config.yaml
num_hidden_layers: 26
hidden_size: 160
num_attention_heads: 2
num_key_value_heads: 2
head_dim: 64
intermediate_size: 640
vocab_size: 1024
hidden_act: "tanh_gelu"
norm: "layernorm"
norm_place: "pre"
norm_eps: 1e-05
positions: "learned"
qk_norm: false
attn_scale: 0.125
bias: "all"
tie_word_embeddings: true
parallel_block: false
init: "uniform"
init_std_qkv: 0.0259
init_std_o: 0.0
init_std_up: 0.0259
init_std_down: 0.0
optimizer: "soap_variant"
learning_rate: 0.00772
lr_mult_up: 0.918
beta1: 0.95
beta2: 0.99
lr_head: 0.00738
max_grad_norm: 1.0
warmup_steps: 200
schedule: "wsd"
decay_fraction: 0.786
decay_shape: "linear"
final_lr_fraction: 0.0
batch_tokens: 65536
max_seq_len: 1024
doc_mask: true
train_tokens: 260800000
max_steps: 3980
dataset: "wikipedia_en"
Each number is 128 + 24 x the weight over its row's rms, rounded and kept within 0 to 255. Layers, rows and columns count from 0. The size above them is the row's rms in percent of the matrix's.

# layer 22 MLP up, 640x160, rms 0.217, rows 201-217, columns 120-159
size [ 96  95 105  96  93  96 103 101  87 103 107 105 102 109 100  93 102]
[[137 147 122 119 127 126 103 164  79 139 141 108 128 118 100 114 114  94 146 154 140 141 112 111  92 138 129 150 151 146 118 131 101 124 126 177 147 112  93 103]
 [145 126 106 144 162 111 153  77 132 147 122 120 165 188 109 137 145 133  69 161 136 113 145 117 115 112 111 109 152  98 121 118 165 128 138 128 101 130 190 160]
 [136 117 110 138 149 110 158 151 106 133 177 102 144 118 130 144  96 146 100 133 157 123 177 138 133 111 105 106 129 132 157 119 131 106 138 168  86 173 100 134]
 [104 140 123 146 145 125 134 135 147 142 136 117 108  94 170 121 152 127 103 132 124 144 122 157 108 123 103 143  85 127 133  85 121 131  98 134 124  99 134 132]
 [143 119  78 144 107 115 124 113 114  92  80 120 166 171 105 129 103 125 124 144 156 104 156  90 156 127 138 109 108 133  83  94 126 140 138 133  97 161 128 144]
 [110 106 129 115  97 156 109 114 111 104 190 116 168 141 120 139 117 152 149 143 172 154 100 106 104  57 132 107  97 105  68 109 124  93  94  95 124 143 117 133]
 [112 125 128 100  80 138 139 178 142 117 125 117 116 156  78 140 134 120 102 148 128 132 110 128  89 155 132 143 155 104 112 125 171 126 151 104 124 169 114 123]
 [123 130 147 145 157 110 160 122 145 144 118  92 118 156  95  91 167 113 101 132 141 137 170  60 141 166 143 126 140 137 150 177  77 108 159 130 108 125 127 112]
 [119 114 104 127 180 126 172 144 144 190 159 135 136 139 111 114 126 156 148  89 124 123 154 111 164 132 117 117 134 117 112  99 132 124 137 118 151 128 108 125]
 [151 113 139 133  88 126 107 175 147 122 123 117 117 115 141 115 162 110 106 126 114 131 145 132 106 159 148 139 144 124 108 138 124 128  83 149 146 153 124 124]
 [130 101 124 113 144 137 123 121 103 147 120 141 126  94 111 145 114 127 165 116 116 177 105  90 117 123 114 126 133  73 125 127 183  94 158 133 127  83 122 102]
 [169 148 116 149 132 131 140 112 118 103 138  92 115  87 147  97 144  97 139 127 131 145 131 155 135  87 120 126 142 166 108 125 110 118 111 120 141 119 156 113]
 [154 128 217 121  83 163 162 135 148 143 162 141 111 122 131 121 132 124 151 130 145 131 116 111 138  69 112 129 135 112 148 106  91 151 107 155 104 140 137 106]
 [120 160 142 125 137 136 121 132 107 123  89  96 159 164 131 114 137 157 112 125 141 135 105 159 147 152  48 126 104 148 149 114 156 136 119 140 150  65  97  90]
 [173 154 146 125 145 184 140 155 168 144 115 155 155 142 115 115 114 108 114 118 132  89 132 112  96 100 116 108 124 128 118 140 135 113 125 111 136 126 164 137]
 [127 118 123  68  91 121 139 144  83 124 155 122 184 140 151 142 114 159 165 129 101 112 125 131  98 136 102 155 114 132 143 139 144 125 130 138 122  69 137  99]
 [104 153 153 131 137 166  87 136 118 184 130 150 135 130 138 140 119 131 128 101 150 117 106 153 167 120 153 119 122 125 156 132 164 109 142 137  84 134 122 148]]
# layer 22 MLP down (transposed), 640x160, rms 0.254, rows 201-216, columns 120-159
size [ 95  97 105  96  96  95 107 104  95 101  97  99 103 116  99  86]
[[156 150 133 135 146 131 150 117 134  84  99 161 124 110 114 109 146 117 143 110 111 121 106 159 131 144 136 114 161 142 150 110 117  71 141  73 123  96 163 165]
 [106 172 142 149 134 125 149 130 110 114 123  87 171 140 136 120 143 120 135  92 124 132 123 140 169 125  80 135 133 152 172 173  79 153 132 123 163 147 142 178]
 [ 89 106  85 119 134 136  83 164 147 138 136 112 149 129 137  65 169 153 121 112 136 133 123 155 143 118 140 136 117 135  88 146 125  89 156 143 112 121 128 146]
 [151 129 120 152 142 101 105  78 124  95 123 150  71 137 116 110  89 135 103 123 107 125 156 132 130 129 108 148 154 166  73 133 158 132 117  90 119 171 122 119]
 [ 94 130 140 133 114 145 118 120 151 166 145 139 155 124 128 105 168 123 123 107 121 133  92 133 104 114 115 173 118 107 116 155 150  94  79 122 106 123  90 126]
 [134 116 146 111 129 119 120 139 121 133 131 108  75 188 148 146 136 133 147 113 119 103 129 136 146 151 107 114 135 124 143 125 143 123  86 174 142 129 118 120]
 [115 189 137  98 176 123 142 101 134 131 124 173 133 140 167 128 164 106 114 129 124 114 116 114 117 102 105  74 125 144 156 101 127 106 130 161 133 120 125 122]
 [151 147 126 131 144 111 106 133 114 130 148 131 110 133 115 149 102 155 138 124 125 131  90 158 134  63  96 139 167 131 145  89  92 111 132 116 106 117 128 162]
 [100 111 147 151 135 139 159 120 151 122  49 127 145 142  93 148 136 168 109 120 117 131 159 160 100 123 126 154 118 145 118 125 137 124 146 158 127 137 149 135]
 [103 137 109 150 115 153 140 139  83 128 161 113 134 165 123 137 137 137 124 167 139 156 118 155 121  99 158 123  96 105 147 113 166 143 127 133 140 141 141 114]
 [109 136 128 118  95 131 135 153 145 139 121 197 107 178 117 170 114 140 119 173 168 114 105 145 122 133  87 121 131 162 113 143 142 152 102 126 148 128 105 165]
 [164 130 126 123 131 106 140 139 135 113 160 152 145 151  73 130 181  99 128 116 154 136 101 116 155 166 136 123 137 118  81 118 101  95 132 133 150 120 137 133]
 [111 117 139 133 137 129 143 137 145 102 156 119 124 156 113 102 103 110 163 156 109  80  99 135 147 124 154 110 157 145  53 139 119 158 145 139 155  97 134 156]
 [123 113 113 144 114 144 161 129 103 104 111 117 118 119 172 130  94 160 123 127 100 150 152 100 146 131 137 123 110 157 165  87 131 141 142  94  84 154 103  41]
 [ 78 126 122  72 110 122 151 120  66 131  90 141 137 139 139 156 125 104 125  79 160 127 156 139  88 149 115 124 105 156 134 149 143 104 111 141 117 156 134 119]
 [137 147 133  82 140 173 128 129 108 113  84 104 129 143 132 118 150 133  64  91 154 153 167 111 112 136 151 125  98  99 135 111 136 117 108 147 144 108 103 150]]